Weights of a small transformer language model.
Size: 12 layers, MLP 1536 SwiGLU.
Training: 523M tokens, 10884 steps.
Each number is 128 + 24 x the weight over its row's rms, rounded and kept within 0 to 255. Layers, rows and columns count from 0. The size above them is the row's rms in percent of the matrix's.

# layer 7 attention output (transposed), 576x576, rms 0.11, rows 571-575, columns 480-575
size [ 97 100  93  91  93]
[[131 150 177 108 128 102  95 110  94 133 131  64 167 144 164 150  77 128 127 101 151 113 151 110 107 113 153  81 141  93 165 134 134 119 133 170 153 154 126 129 132 132  94 130 190 124 104 136 168 109  75 110 143 120 125 109 116 151 130  89 121 182 128 128 118 103 160 161  81 161 114 115 123 158 143 121 146 109 155 173 147 124  92 150  92 119 117 115 146 121  81 172 135 137 128 161]
 [104 145  72  86 141 108 174 136 133 133 133  99 121 121 135 111 107 162  98 106  96 129 113 111 148 165 128 127 139 104 172 103 106 119 147  97 155 129  98 177 143 122 105 118 131 153 164  94 113 205 164 114 140 149 147 138 156 126 160 137 136 144 119 116 102 169 138 125 150 124 103 134 170 130 154 154 112 112 158 131 115 106 129 168 141 164 117 126  94 103 130 110 120 145 116 164]
 [157 120 146 128 119 100  95 121 125 187 132 114  79 154 168 151 115 151 115  98 105 126 143 138 123 108 158  81  88 132 135 112 134 159  81  97 123 106 113 111 115 119 106 113 126 114 150 130  82 138 138 123 150 135 108 125 130 118  87 133 158 165 147 164  98 126 155 162 200 118 141 126 173 119 115 121 152 122 118 114 141 128 156 120 152 140  99  83 105 110 157 106 127 132  98 111]
 [126 117 142  89  91 144 125 133  96  93 153 114 142 120  88 124 122 140 102 110  97  90 129  81 149 160 143 152  96 152 148 116 121  74 134 144 126 124 117 108 151 123 143 180 136 125  93 140 169 138  92 155 126 114 115 151 137 123 132 135 126  75 166 135  89 129 133 171 109 131 154 129 144 117 148  92 137  86 143 112 138 134  74 142 150  83 124 141 159 146 125 130 151 112 150 149]
 [142 105 159 109 128 127 108 103 142 120 151 119 124 107 108 142 119 138 128 132 150 128 135 132 152 152 123 137 114 128 105 100 156 155 135  90 101 167 114 152 152 100  78 112 116 124  94 126 144 119 131 127 101 166 132 149 130 148 116 168 109 140 134 144 122 152 120 107 187 127 152 168 147  87  86 104 172 126 151 145 136 137  93  75 167 169 107  89 117 126 122 159 110 150 153 112]]
# layer 7 attention value, 576x576, rms 0.116, rows 572-575, columns 480-575
size [101  96  90  96]
[[ 99 105 111 119 118 120 122 138  98  88 127 152 148 117 152 159 136 113 144 140 140 135 142 111 101 137  95 134 112 109  98 111 114 139 119 165 132 181  90  92 100 173 154 163 122 153 142 119  82 112 119  68 109  68 111 119 132 121 169 145 129 126 146 131 120 104 134 124 132 184 131 124 111 146 120 120  98 109 138 141 152 121 135  60 150 129  89 129 117 179 136 138 170 148  84 121]
 [117 119 115 149  69 129 110 124 110 142 134 135 102 148 156 148 100 117  81 144 143 139 153 110 127 174 145 183  96 136 156  93 166 122 170 146 148 125 124 101 120 123 126 145 111 111 130 177  99 166  98 104  96 100 101 105 122 124 129 109 176 101 139 122 109 138 169 172 115 122 119 128 115 167 101 155 140 132 137 160 154 142 110 124 160 135 174 155 135  91 129 115 103 112 130 125]
 [ 96 137 131 130 116 119 148  65 123 146 140 123 138 127 123 153 155 119 116 169 119 137 123 103 114 154 103 106 119 142 153 112  93 143  76 142 133 130  85 178 128  93 110 101 106  84 136 120 115  84 153 100 133 115 100 110 141 103 123 130 151 144 111 143 133 139 127 103  98 120 181  82 125 132 127 155 175 119 129 148 141 106 148 155 139 138 119 109 123 133 110 133  97 111 128 168]
 [ 94 113 123 158  79 150 122 117 137 153 105 108 157 126 154 160 114 139 126 146 160 149 161 155  73 128  98 132 130  87 159 116 169 118 121  95 154 132 110 162 148 148 112 115  96 162 115 131 171 125 135 132 107  89 139 189  76 149 142 154 122 134 163  77 140 135 118 132 148 144 161 160  93 149 148  97 128 107 129 132 131 113 161 141 133 104  57  92 140 138 126 129 126  85 114 149]]
# layer 7 MLP gate, 1536x576, rms 0.163, rows 0-7, columns 480-575
size [103  98  96 101 104 101 100  96]
[[122 128 151 127  94 104 137  89 153 118 142 116 120 159 100 144 124 122 145 107 155  73 139 130  93  98 115 153 169 156 128 128 143 153  94 158 127 130 120 132 142 112 100 132  98 141 132  94 131 155  95  96  82 168  92 125 108 116  98 152 141 161 151 123 121 119 114 134 139 109  88 159 125 122 153 121  98 157 143 128 108 160 146 122 119 122 125 181 117  78 204 115 146  94  88 120]
 [ 83 157 180 123 135 169 129 124  97 105 117 131 121 153  94 135 135 139 129  90 137 130 103 119 139 127 113 160 133 136 142 143 135 130 150 125  86 163 154 149 127 130 111 119 100 123 156 138 146 158 119 152 132 162 174 108 148 138 150 154 135 139 117  99 153 140 107  86  67 171 177 139 139 135 136  84  90  77 125 116  81 150 138 101 118 118 174 101 159 125 122 132 151 120 161  80]
 [141 129 109 128 106 165 125 121 132 114 164  97 185 125  92 135 159 129 129 130 146 142 132 132 127 130 139 144 117 124 120 148 123 160 130 100 117 158 111 179 125 170 120 105 147 107 138  87 131  98 133  91 152 129  97 138 127 158 146 112 132 126 122 127  90 158 115 171  90 157 127 125 121 123 174 139 139 166  99 103 143 120 126  93 119 136 119 129 124 160 126 124 132 114 171 101]
 [ 67 144 148 127 103 107 151 154  90 123 136 112  73 106 116 109 146 144 124 120 139 174 141 126 100 122 133 155 124  86 130 133 168 125 102 125 128 132  85 111 108  92 150 160  98 142 131 131 146 131 107 128 117 149 157 100 101 103 114 110 133 136 161 151 159 136 142 153 144 154  92 130 137 137 108  98 150 103 151 111 124 153 109 108 122 130 129 129 134 149 147 135 123 103 165  93]
 [ 96 142 104 135  94 133 167 111 162 139 155 167  80 111 149 134 140 156 116 120 150 128 167 137 101 152 125 114 103 174 116 143 177 114 112  83 148 112 101 128 153 125 150 117 120 121 115 103 102 113 154 152  84 123 123 109 147 105 125 118 121 116 109  84 138 121 153 156 134 106 121 147 132 102 154 113 173 104 160 181 177 165  79 131  77 118 139 138 156 104 109 156  85 139 126 119]
 [144 141  75 147 150 132 120 121 129 134 138 103 108 115 150 151 100 164 104 158 119 126 133 150 173 112 104 100  85 163 107 100 139 116 159 142 152 145  92 100 101 158 120 134 133 140 163 112 118  75 121 128 174 139 153  64 120 162 118 113 134  99 132 124 141 135 157 103 163 106 131  91  88 107 136 140 188 131 109 155 146 131 124  90 150 143 106  95 153 105 152 134  86 144 115 139]
 [147 108 117 144 160  91 141 120  98 125 152 134 142 120 116 122  84  81 139 123  87 135  95 107 159  93 129 138 128 121 141 134 152 132 118 181  75 117 126 131 118 125  95 148 128 144 108 120 146 135 134 163 141  96 131 125 100 114 152 111  89 143 105 114  93 123 116 170 140 124 147 174 115 109 108  93 135 143 115 165 105 132  94 120 157 158 133  84 171 105 104 146 116 119  98 117]
 [ 99 137 146 115 102 141 122  91 134  90 105 116 120  88  95  90  91  74 134  96 118  97  90  97 116 113 109 162 164 150 121 135 125 134 168 150 167 148 113 113 152  96 107 124 118 113 154 137 157 138 144 148 101 153 128  93 111  95 127 135 126  99 144 167 115 144  49 133 137  76 151 118 118 170 151 117 106 157  88 114 150 148 110 126 120 118 127 121 133 118 150 175 106 144 157  89]]
# layer 7 MLP up, 1536x576, rms 0.175, rows 0-7, columns 480-575
size [ 99  95  96 103 100 106  99 102]
[[126 162 108 184 171 144 100 125 122  99 114 194 128 128 116 117 144 149 116 105 117  89  66 104 127 138 160 149 107  97 119 136 148 138 106 146 157 111 135  98 160 101 129 115 107 146 124 135 126 121 154 132 120 155  87 136 177 106 102 104 152 120 118 144 119 150 155 148 116 195 178 126 169 117  81  96 116 142 119 127 114 126 102 143 109  94 118  99 128 117 135 116 154 143 114 104]
 [117 168 145 128 148 109 151 158 175 103 126 112 128 111 138 122 127 123  87 151 109 143 152 111 145 151 103 109 122  86 167 131 146  94 133 136  94 131 158 134 136 135 117 117 141 141 128 144 125 124 104 144 146 193 128 133 140 129 117  79 210  80  80 104 151 128  97  98 115 123 148 128 122 167 151 135 141 121 145 120 134 145 130 167 116  96 138  97 136 138 151 142 153 175  82 133]
 [168  97  85 149 130 142 147 136 151 100 110 181 139 148 137 129 156 155 172 119 138 172 123 112 134 150 103 141 163  88  77 130  99 152 145 155 146 173 136 136 105  67 135 115 147 148  76  63 146 115 146 116 117 103 122  90 117 179 100 120 139 127 137 137 119 135 122 115 134 107 133  93 144 141 101 127 169 121  86 145 113 141 102 115  93 115 157 108  60 122 119 138 131 122 157 110]
 [139 182 130 103  96 128 134 162  86 115 133 120 128 114 104 112 101  79 117 114 139 128 135 131 129 109 134  98 189 127 142 109 133 139 120 127 166 130 103 180 163 118 168 118 165 128 122 160 129 108 140 133 128 123 112  97 112 128  99  93 125 149 164 120 161 120 120 122 143 139 132  96 126 135 143 115 131  94 121 106 119 125 110 148 118 139 135 151 142 172 101 123  78 154 156 102]
 [140  97  99 118 110 122 126 111 120 112  88 143  90 179 130 145 153 145 170  98 118 139  74 116 150 128 138 110 144  91 129 128 136 139 157 120  96 127 142 121  96 118 108  75  99 148 144  85 118 140  86 154 139 131 117 121 150 108 122 113 173 133 162 115 121 152 161 105 102 116 140 115 124 175 135 150 107 159 115  99 150 127 173 132 165 145  65 107 150 121 154 131 133 167 117 134]
 [119 103 153 148  52 153 105 129  90  97 146 155 153 129 107 136 134 135 130  93 169 185 125 133  88 149 170 171 113  83 156 121  93 182 101 124 120 158 114 101 114 151 127 141  94 167 130 110 132 131 149 127 129 103 141 139 113 144 142 112 150 161 142  97 125 150 157 139 102 152 147 135 143 134 156 128 102 177 149  87  99 132 134 195 122 123 140 138 165 152 103 151 147 118 149 149]
 [ 81 114 176  88 155  58 113 119 135 134 126 134 135 123 101 132 122 156 104 150 144 138 109 118 143 196 156 169 165 111 102 114 144  63 162  90 108 168 126 122  99 180 156 131 120 128 127 113 121 151  65 162 160 137 144 106 142 136 121 143 119 119 135 126 129 148 132 141 160 165 144 165 147 181 139 113 107 120 134 134 123 115 123  61 108  67 148  83 108 119  71  98 146 134  92 153]
 [104 133 125 125 122 111 111 116 107  96 117 108  84 139 135 102 107 126 111 121  86 125 132 127 113 132 101 127 157 112 130 115  95 111 134 135 106 147 103  66 138  90  68 156 110 139 109 150 110 159 122 148 120 111 130 120 133 120 126 182 134 122 134 113 137 115 124 146 107 158 144 127 148 129 105  89 134 139 138 122 138 132  97 150 106 149 137 129 119 131 134 199 167 137 135 148]]
# layer 7 MLP down (transposed), 1536x576, rms 0.227, rows 0-7, columns 480-575
size [ 97  94 100  99  99 102  98  99]
[[152 120 118 111 112 110 118 137 149 126 112 105 132 164  94 113 152 108 146 130 115 141 128 131 125 151 127 118 137 116 133 119 118 138 153 144 129 141 163 108 141 136 121 122  90 125 141  67 119  99 168 119 113 129 109 104 161 151 125 102 193 113  96 130  82 149  84 110 146 124 153 107  99 158 108 122 104 114 124 141 146 149 151 161 126 125 125  98 132 129  77 135 126 104 165 141]
 [107 149 134 123 151 129  88  77  85 140 150 136 106 131 100 121 108 131  83 115 109 144 104 117 114 155 137  97  94 100 142 136 106 135 140 124 137 113 152 161 137  87 153 126 131 110 138 110 115 154 140 128 170 131  93 118 101 160 165 170 157 127 145 147 118 153 100 165 121 153 172 117  99 131 125 135  38  77 128  90 118 158 159 122 148 134 131 117 153 133 120  96 144 122 108 136]
 [117 145 113 120 122 135 112 141 164 125 103 116 142 128 142  89  96 111 182 157 135 127 127 105 129 122 112 154 145 158  89 128 129 155 127 106 120 129 106 138 105 139 116 121 184 105 126  98 157 103 147 104 160 130 131 154  95 106 140 137 133 100 109 151 100 147  92 175 113 133 101 136 129 110 154 125 117 154 127 160 113 134 123 144 146 150 106 106  86 147 147 115 104 134 134 138]
 [158 163 119 176 117 138 101 132 141  99 147 108 116  90 148  93 122 123 126 129 125 106 189 123 109 150 127 143 148 151 123 133 119 121 134 150 119 129  97 133 145 136 107 149 159 142 112 134 128 117 125 116 124 110 105  86 117 153  90  71 138  88 117 138 151 130 111  78 169  91 130 149 104 142 133 125 152  83 125 112 139 155 142 115 122 139 117 112 140  86 158 122  98 105  95 120]
 [169 158 102 126 106  87 125 125 163 107 140 104 119 135 130 116 116 168 171 123 147 114 110  77 105 139  76 155 124 140 129  89 128  93 167 147 138 136 142 164 175 130  96 102 135  95 162 120 158 118 171 146 126  98 136 126 135 114 101 152 144 142 117 175 123 125 131 172  70 124 119  95 112 132 134 151 119 159 141 140 139 189 121 106 124 133  72  98 116 133 166 149 188 136 187 156]
 [150 121 104 129  99 154 103 157 166  90 123 106 108 133 152  78  96 172 146 171 120 103 151 119 122 154 112 108 111 147 122  86 126 121 122 110 124 128 136 106 134 128 154 154 109 103 108 110 109 152 116 142 111 117 102 134 115 116 130  91 124 164 152 146 108 112 139 165 139 149 150 127 161  99 171 141 118 146 140  97 144 133 105 129 175 132 138 144 152 145 102 110  82 155 135 159]
 [ 93 105 147 152 140 101 138 128 123 106 149  98 159 127 122 100 140 173 154  83  89 140 152 102 158 137 106 110 112 143 136  79 131 159 140 127 147 126 116 120 145 142 151 148 121 129 127  71 142 135 117 138 124 138 168  84 145 132 142  92  90 156 145 140 135 120 134 147 145 129 125 125 106 114  86 174 141 133 145 124 102 128 103 120 104 131 105 158 111 119 154 111 127 161 107 129]
 [103 109 106 161 166 166 116 138  89 122 145 103 125 152 145 126 131 136 148 111 103 110 148  78 114 155 162 146 148 107 143 102 109 105 176  87 147 112 130 131 137 117  82 140 149 116 102 170 142 144 108 147 139 127 122 140 138 108 129 179 122 171 139 155 103  86 166 106 123 148 129 128 131 154 124 154 140 149 115 172  85 115 132 100 144 144 138 127 128 158  91 111 166 157 106 139]]